config.yaml
init_std_qkv: 0.0625
optimizer: "muon_variant"
train_tokens: 140800000
Each number is 50 + 12 x the weight over the matrix's rms, rounded and kept within 0 to 99. Layers, rows and columns count from 0.

# layer 2 attention output, 64x64, rms 0.172, rows 0-63, columns 0-63
59 55 27 64 34 45 47 45 31 49 34 72 47 40 55 44 36 49 57 40 43 53 55 50 63 52 47 45 52 48 62 33 59 50 51 45 52 38 43 66 49 41 38 62 34 58 53 53 41 46 49 62 53 51 50 20 39 45 38 44 63 46 43 56
55 69 57 64 31 58 36 66 53 48 31 48 72 30 52 41 55 29 45 38 39 41 69 54 50 46 42 52 50 30 61 54 77 52 63 49 39 50 50 40 42 38 49 48 56 60 48 71 71 43 42 52 52 60 50 43 44 50 63 54 59 50 48 60
65 39 53 25 65 59 49 44 54 54 65 69 61 51 41 70 55 48 41 42 47 42 39 51 45 48 45 71 50 46 56 50 56 49 75 50 52 56 58 54 40 54 49 34 54 79 48 21 57 50 49 42 52 35 58 76 39 50 42 38 46 45 57 58
50 58 45 49 47 53 58 50 53 35 47 21 56 46 58 36 60 57 66 68 47 37 42 61 59 49 68 37 33 54 47 75 67 36 72 41 47 53 38 47 46 44 42 51 63 58 60 46 49 60 74 48 71 37 48 61 35 40 64 46 60 34 50 59
57 51 46 41 47 66 54 53 54 37 27 22 41 52 82 39 62 36 48 55 64 40 66 62 62 49 80 36 53 55 48 70 50 43 40 44 53 62 59 17 66 41 63 71 75 65 28 50 38 23 49 47 21 50 48 61 36 42 40 57 44 39 52 67
75 35 82 56 63 63 69 42 66 55 59 58 48 52 44 36 42 49 48 47 56 43 52 39 52 52 52 49 46 33 53 83 31 60 62 37 55 43 35 55 30 64 44 32 37 36 50 35 56 61 44 45 56 46 41 48 87 58 45 34 47 53 58 53
67 48 38 46 51 60 38 35 47 64 44 69 62 39 50 48 49 54 45 40 60 53 59 44 45 47 48 48 53 51 58 51 44 54 62 57 43 16 41 64 56 56 41 49 36 48 58 56 50 67 43 55 67 42 72 32 42 67 59 40 56 72 62 51
34 70 37 60 32 45 55 33 39 51 61 52 49 47 43 36 73 46 30 61 21 43 71 51 57 56 46 46 34 62 77 40 65 35 46 42 56 42 38 56 31 48 26 65 62 45 35 63 33 74 42 54 58 53 39 43 55 53 64 49 62 50 49 47
43 63 60 42 39 40 54 63 56 45 66 56 37 59 36 72 45 69 58 42 50 57 48 52 50 45 44 48 70 52 37 55 49 51 59 38 47 67 53 46 45 36 69 36 63 44 57 42 54 50 66 47 64 39 28 51 52 46 55 47 57 45 42 52
36 47 48 48 58 30 51 58 50 62 25 38 37 56 51 38 23 32 50 28 68 46 58 42 51 56 37 53 76 42 14 67 26 51 34 56 47 48 64 53 56 70 79 50 41 48 42 41 57 35 35 27 31 75 52 50 48 54 50 55 51 78 57 43
30 60 56 58 52 44 34 46 38 37 45 45 58 39 46 45 65 67 36 59 33 37 50 57 57 58 36 53 61 62 36 47 61 47 52 38 64 56 43 60 41 55 25 76 54 69 23 54 30 47 50 71 45 38 34 53 61 58 60 50 52 45 50 52
56 57 48 43 55 64 55 47 38 50 47 14 58 51 57 32 38 53 73 49 54 46 56 40 65 43 57 35 54 50 25 82 19 45 61 62 59 55 71 34 78 33 54 74 34 64 54 40 40 31 71 60 64 42 45 49 32 47 62 46 55 62 61 53
52 41 36 33 35 42 59 66 49 39 38 44 45 61 40 74 33 45 44 58 48 66 43 48 60 38 62 46 51 44 36 55 49 39 47 46 49 54 63 63 29 68 53 57 41 74 44 22 29 41 69 34 56 64 48 53 38 19 59 53 54 28 52 12
47 41 56 46 36 44 58 31 40 55 43 62 47 52 57 48 45 68 42 56 53 57 41 46 55 46 59 28 49 50 62 53 59 57 50 52 39 52 40 45 57 55 47 54 57 51 60 63 60 43 46 54 37 68 56 39 53 46 57 47 45 37 51 52
67 25 44 45 64 54 62 33 50 58 49 43 50 66 55 40 39 30 62 57 53 54 49 38 60 33 46 38 52 45 51 67 38 55 41 43 50 38 37 47 67 74 58 24 26 32 30 36 51 34 37 46 45 65 59 71 47 72 45 56 73 65 67 52
53 57 56 64 49 48 44 50 35 49 63 59 68 46 55 38 53 50 51 52 40 51 53 42 54 45 55 61 38 58 56 44 39 60 51 53 56 61 38 50 35 49 38 60 39 57 29 47 36 60 64 60 38 35 44 34 69 58 36 50 33 36 51 64
50 52 53 38 42 56 59 55 43 51 47 68 43 61 54 66 60 53 29 54 35 34 50 53 48 51 35 62 67 38 54 37 51 54 54 38 49 54 53 60 51 39 36 39 52 59 50 53 58 54 46 62 62 62 42 73 51 57 56 48 74 71 55 53
58 35 60 32 64 48 54 38 35 54 52 37 68 48 55 41 57 40 37 58 45 53 47 20 55 39 54 51 36 50 50 51 38 38 61 42 50 73 68 63 21 74 55 52 38 84 40 19 34 57 47 48 45 57 47 69 42 61 75 52 53 53 77 43
48 60 39 47 39 56 55 41 48 57 44 52 51 61 34 66 46 86 58 70 57 54 50 52 65 56 56 35 56 57 50 40 30 46 63 65 61 65 51 84 51 45 30 57 31 51 42 44 43 66 71 53 64 38 45 61 45 46 50 39 58 36 41 31
53 43 53 50 64 44 49 32 41 57 66 47 53 43 37 46 32 65 81 39 43 54 35 31 57 47 41 36 58 60 42 46 38 60 48 52 46 36 45 55 69 54 55 44 21 36 72 57 57 43 36 71 56 59 56 24 53 64 43 47 49 66 50 54
37 42 58 61 58 62 50 63 50 38 43 28 60 30 55 42 59 13 26 58 23 47 53 53 52 50 47 61 41 31 54 39 71 47 37 37 46 66 63 25 41 42 56 43 83 45 40 61 45 44 26 54 41 67 36 60 53 58 67 64 58 50 58 48
50 63 64 73 53 60 44 53 57 43 42 19 64 51 49 39 71 51 46 69 33 40 62 56 49 58 36 50 36 51 57 52 46 45 50 41 51 50 40 15 66 52 55 60 65 34 50 51 56 55 55 51 52 43 37 57 66 53 52 48 43 59 50 80
40 52 30 75 45 37 52 54 62 56 50 47 64 51 25 52 57 54 34 68 28 51 46 52 33 48 38 46 28 70 58 45 39 43 51 49 61 72 39 58 34 61 33 70 45 31 74 41 35 95 82 56 60 63 52 38 63 26 45 52 48 33 56 65
51 42 60 34 58 55 62 52 27 41 62 53 32 54 69 52 41 46 57 41 47 56 44 44 66 50 57 53 63 41 45 37 51 62 39 51 37 49 66 56 66 50 52 51 47 77 39 39 40 29 40 61 33 61 54 60 40 55 48 50 52 46 52 37
68 22 43 50 65 50 55 47 42 44 55 60 49 50 52 45 40 35 57 49 42 50 29 47 47 49 47 50 31 50 57 41 52 61 48 48 32 37 38 39 66 72 46 47 39 67 45 44 46 39 45 64 34 55 66 56 54 65 50 52 35 45 62 60
56 60 34 66 25 39 53 57 50 55 57 60 32 55 38 52 39 69 67 33 69 49 46 61 31 59 48 46 37 57 46 51 54 67 39 33 39 16 28 54 71 64 52 45 51 27 58 66 47 44 51 62 61 39 62 40 69 48 38 53 39 40 34 37
49 63 40 54 30 56 40 35 46 53 49 53 54 45 43 53 55 68 45 40 60 48 57 65 46 57 48 50 35 55 59 51 57 68 53 44 47 33 56 27 87 27 57 47 82 30 62 65 58 33 38 73 64 37 61 50 47 60 53 45 46 55 50 50
45 36 41 35 52 50 54 19 51 64 68 84 51 51 32 68 47 61 43 49 37 54 32 53 44 48 43 47 47 49 80 35 54 54 60 68 57 48 56 52 49 40 33 49 34 41 82 37 62 63 41 55 50 59 68 40 47 43 42 31 48 45 58 57
37 54 32 56 32 15 42 43 70 56 45 67 41 51 44 56 69 41 34 57 52 57 61 57 33 42 47 45 51 67 71 47 75 39 35 52 42 41 23 74 56 55 54 28 55 09 44 68 51 82 54 33 54 57 54 57 32 52 43 61 77 49 25 45
41 58 52 60 36 54 62 45 54 71 56 42 61 63 31 45 45 56 63 60 61 53 58 58 51 54 45 36 40 37 61 57 30 52 57 76 69 71 58 57 44 34 61 37 23 21 52 62 66 46 49 38 49 53 59 48 46 47 31 56 46 38 41 39
64 57 31 61 63 67 41 44 42 62 43 18 64 55 49 42 70 53 57 73 58 56 71 40 49 60 38 53 35 57 48 24 40 48 48 46 73 44 59 45 45 37 49 66 60 22 57 82 58 43 15 63 65 55 57 36 60 62 62 55 50 69 59 32
39 36 29 48 54 39 49 49 45 37 75 65 37 64 37 71 33 41 68 48 52 70 30 63 59 39 49 69 47 54 45 35 66 54 36 34 53 38 47 40 42 39 56 48 44 51 60 40 41 31 56 58 55 30 47 26 50 44 34 53 44 39 45 55
34 68 65 68 40 56 52 48 45 60 49 44 72 42 43 39 57 52 40 47 44 41 60 46 55 59 52 60 36 43 61 38 36 67 65 71 57 75 66 72 55 34 52 65 32 53 53 49 62 58 64 58 41 48 59 41 44 53 46 43 45 46 47 54
23 58 27 53 42 46 51 52 49 49 53 37 41 61 44 54 58 37 33 63 34 57 61 65 48 47 40 45 46 61 57 44 42 31 17 48 49 50 69 10 50 45 51 72 66 47 55 42 22 50 45 44 34 60 38 42 53 35 50 56 45 53 64 64
66 44 45 41 67 52 29 55 56 62 46 70 48 52 48 61 40 60 60 37 90 64 44 49 34 61 38 64 54 49 38 33 46 54 42 55 55 28 55 62 25 73 51 51 33 56 59 60 57 35 30 42 49 44 70 23 70 46 48 55 23 54 56 25
46 47 59 22 49 45 63 61 61 51 63 63 25 57 54 65 53 32 22 23 51 56 59 39 35 42 56 55 60 56 49 57 45 47 43 47 39 54 69 42 53 49 61 50 74 66 47 38 44 49 54 31 39 58 41 68 47 33 52 46 54 52 50 48
56 49 61 48 50 47 48 54 40 32 52 66 35 54 66 46 44 55 59 44 53 52 41 38 60 44 60 53 62 52 37 49 57 44 40 40 48 26 35 50 49 62 25 66 52 61 53 66 46 44 52 62 58 44 36 43 75 52 75 49 42 64 48 39
29 71 46 55 41 44 34 57 56 46 40 32 69 28 38 50 51 43 56 47 44 39 56 69 57 55 49 58 55 39 45 57 66 45 60 60 43 60 63 59 53 26 63 41 59 58 45 41 41 64 47 50 51 33 47 51 19 58 38 46 55 43 34 56
75 20 59 33 65 37 51 42 53 34 54 86 35 37 76 51 41 69 66 41 73 60 13 50 46 49 76 43 47 58 58 56 79 42 63 35 46 44 23 41 32 58 56 40 44 65 58 47 56 31 62 44 47 32 43 32 49 40 43 49 39 26 39 61
43 42 71 46 48 42 65 39 36 51 67 56 21 52 53 43 43 56 40 39 37 56 55 29 52 51 47 32 68 55 46 51 28 42 31 48 48 59 65 25 65 44 54 53 63 46 47 47 32 42 33 51 29 63 28 56 56 53 51 46 56 60 56 55
40 48 69 62 55 54 44 40 58 56 84 56 62 31 30 44 54 34 41 35 38 65 57 48 42 48 43 55 32 47 72 48 58 50 52 54 50 41 54 14 37 36 69 38 54 34 55 45 47 42 46 37 47 24 44 18 53 51 49 46 35 42 51 59
42 63 43 48 23 38 45 56 36 49 18 28 58 42 57 46 57 55 30 61 40 45 54 41 49 50 56 37 44 51 47 45 45 48 27 45 35 54 65 54 68 73 41 81 72 67 41 60 34 47 44 60 44 82 52 59 49 39 75 60 54 50 60 33
26 66 61 56 41 51 45 63 38 45 50 38 61 60 65 49 70 51 43 67 46 48 57 52 58 42 54 55 61 54 41 35 51 52 55 76 50 77 56 45 55 21 43 52 71 54 47 67 69 61 75 43 52 36 46 67 43 54 68 52 46 54 48 56
45 64 64 61 40 46 58 65 39 55 51 31 55 41 74 28 49 68 72 51 67 46 40 45 42 55 73 41 42 46 41 52 34 55 43 82 52 57 51 63 65 47 48 49 34 29 36 75 52 54 62 45 47 39 49 50 57 54 43 60 40 40 29 35
72 45 35 36 74 73 67 55 68 49 50 32 42 56 60 43 59 42 70 65 43 21 42 66 40 65 51 49 42 42 56 68 70 26 75 45 64 26 41 53 46 47 42 55 44 48 62 54 62 56 44 39 68 46 51 58 38 31 38 42 60 55 29 52
59 45 68 46 85 52 41 80 63 40 55 35 49 53 77 44 45 55 85 60 42 43 21 38 30 40 50 43 71 56 23 57 34 33 43 64 35 39 36 41 67 46 49 51 32 47 77 58 57 85 75 47 60 47 42 57 50 55 51 55 38 88 38 72
59 44 64 42 58 46 47 64 48 39 71 47 53 65 42 66 53 47 54 51 34 48 44 38 44 35 41 62 61 57 30 54 54 43 55 52 49 55 54 32 63 40 56 44 66 52 58 44 53 46 64 50 66 43 47 68 39 49 65 52 53 54 55 52
44 52 44 44 69 72 51 57 48 49 40 30 48 54 72 54 48 52 68 67 50 58 44 64 59 59 52 45 58 40 55 31 45 44 47 55 66 69 67 43 43 27 45 61 42 69 44 42 49 35 49 50 38 41 37 51 45 42 29 47 48 47 43 62
59 47 66 49 54 55 44 45 62 55 30 41 67 45 54 50 43 56 54 56 58 50 50 53 54 44 49 44 65 31 45 79 48 46 61 52 55 56 56 44 53 50 61 42 48 45 49 39 66 44 46 40 52 55 40 55 47 48 50 43 62 59 48 59
61 42 52 62 52 45 51 56 55 64 63 73 46 59 49 60 47 62 43 46 68 74 42 43 21 54 49 60 24 57 66 23 64 76 47 59 34 30 43 43 65 55 53 41 70 33 73 62 74 54 55 53 68 44 70 39 73 47 63 46 20 41 45 28
44 50 50 40 38 33 50 56 61 51 45 67 30 58 34 61 39 46 44 22 63 45 54 46 43 50 46 49 66 58 37 54 52 50 35 38 38 57 60 76 26 64 63 44 48 65 48 47 40 48 48 38 32 63 52 48 43 48 58 61 54 51 55 36
41 64 48 66 45 62 51 59 51 45 46 20 53 48 45 54 61 39 40 61 20 46 65 47 53 50 47 49 47 52 53 32 36 55 40 56 48 58 70 33 85 32 49 67 62 40 74 56 59 60 46 67 52 72 59 59 43 46 50 49 55 71 56 66
47 32 38 45 69 52 62 53 60 52 57 58 15 47 50 57 41 35 29 39 72 72 59 41 54 58 64 57 60 60 38 33 46 48 42 32 60 67 48 45 17 55 62 33 69 43 28 36 36 50 37 25 33 52 42 56 55 49 37 51 54 37 58 44
47 35 55 41 53 43 52 56 49 41 50 56 49 39 55 49 31 50 59 38 58 46 18 56 47 49 64 53 43 41 39 59 48 57 45 65 32 56 55 80 53 68 45 41 29 73 60 35 40 61 62 52 41 59 68 55 41 42 33 55 41 34 47 46
65 43 70 30 75 60 39 52 67 48 68 65 47 49 67 50 55 66 60 42 99 64 46 56 44 53 71 63 50 56 41 67 48 53 69 62 52 37 46 54 42 58 66 24 60 48 35 30 53 50 51 23 52 05 51 62 58 58 43 34 24 34 39 24
53 53 55 42 43 52 49 51 54 56 50 57 43 51 36 63 57 63 32 39 56 45 59 53 39 62 39 52 56 53 47 47 51 52 65 40 56 47 44 65 32 68 46 42 55 55 38 56 49 48 50 46 58 36 51 62 66 46 54 51 44 42 47 33
57 43 59 43 51 47 49 55 43 58 49 81 48 47 48 62 37 55 39 29 39 46 44 37 41 44 40 53 74 47 45 44 52 66 46 76 30 33 62 62 75 48 39 39 44 64 64 58 65 55 44 56 51 63 72 57 44 57 53 47 49 70 53 44
46 49 62 46 41 39 49 47 59 53 19 51 51 53 63 48 56 50 31 53 75 49 56 57 51 58 58 48 49 43 57 55 57 54 39 42 47 66 48 70 27 85 60 42 41 61 31 44 64 39 44 28 28 77 56 61 57 44 47 63 56 43 56 48
39 60 38 52 43 52 52 41 39 50 75 53 50 59 55 43 67 37 54 52 61 58 70 63 68 45 62 59 45 61 60 46 49 53 46 56 61 46 48 45 52 30 52 46 61 43 28 55 42 37 49 46 44 24 49 51 45 57 35 50 46 42 41 44
39 61 43 65 30 40 45 51 43 44 54 49 51 43 30 52 40 50 63 38 37 43 52 50 60 45 53 47 58 56 40 49 49 49 46 53 46 55 52 49 57 29 57 65 40 48 66 59 36 55 63 66 48 51 58 22 27 49 47 58 50 49 48 61
66 47 46 49 58 50 45 66 70 44 30 24 63 50 42 61 50 45 59 63 54 44 44 53 43 51 50 61 42 40 36 60 57 49 60 49 53 54 49 74 55 63 52 39 42 41 57 52 62 60 52 53 69 69 58 77 45 42 46 58 61 50 38 30
55 45 39 60 44 43 51 30 60 44 42 85 39 51 46 42 54 09 29 41 50 55 85 62 78 46 44 60 59 41 76 58 87 44 48 13 54 39 29 53 22 46 52 30 61 48 27 54 60 35 24 36 45 64 39 41 38 62 51 51 99 67 58 73
46 41 41 66 63 56 52 36 52 63 51 36 68 51 45 32 52 48 50 73 38 49 43 51 45 51 40 40 32 55 60 55 44 46 49 54 69 49 38 26 38 57 45 50 45 22 50 57 57 47 51 44 59 41 51 41 72 51 53 56 34 49 59 55
53 61 58 59 58 56 35 63 64 41 34 58 47 48 57 51 52 61 63 47 55 27 42 72 39 69 36 65 61 40 46 45 51 54 53 50 63 57 40 70 47 52 31 54 38 42 52 59 60 65 45 65 49 42 37 50 78 58 32 45 45 57 35 66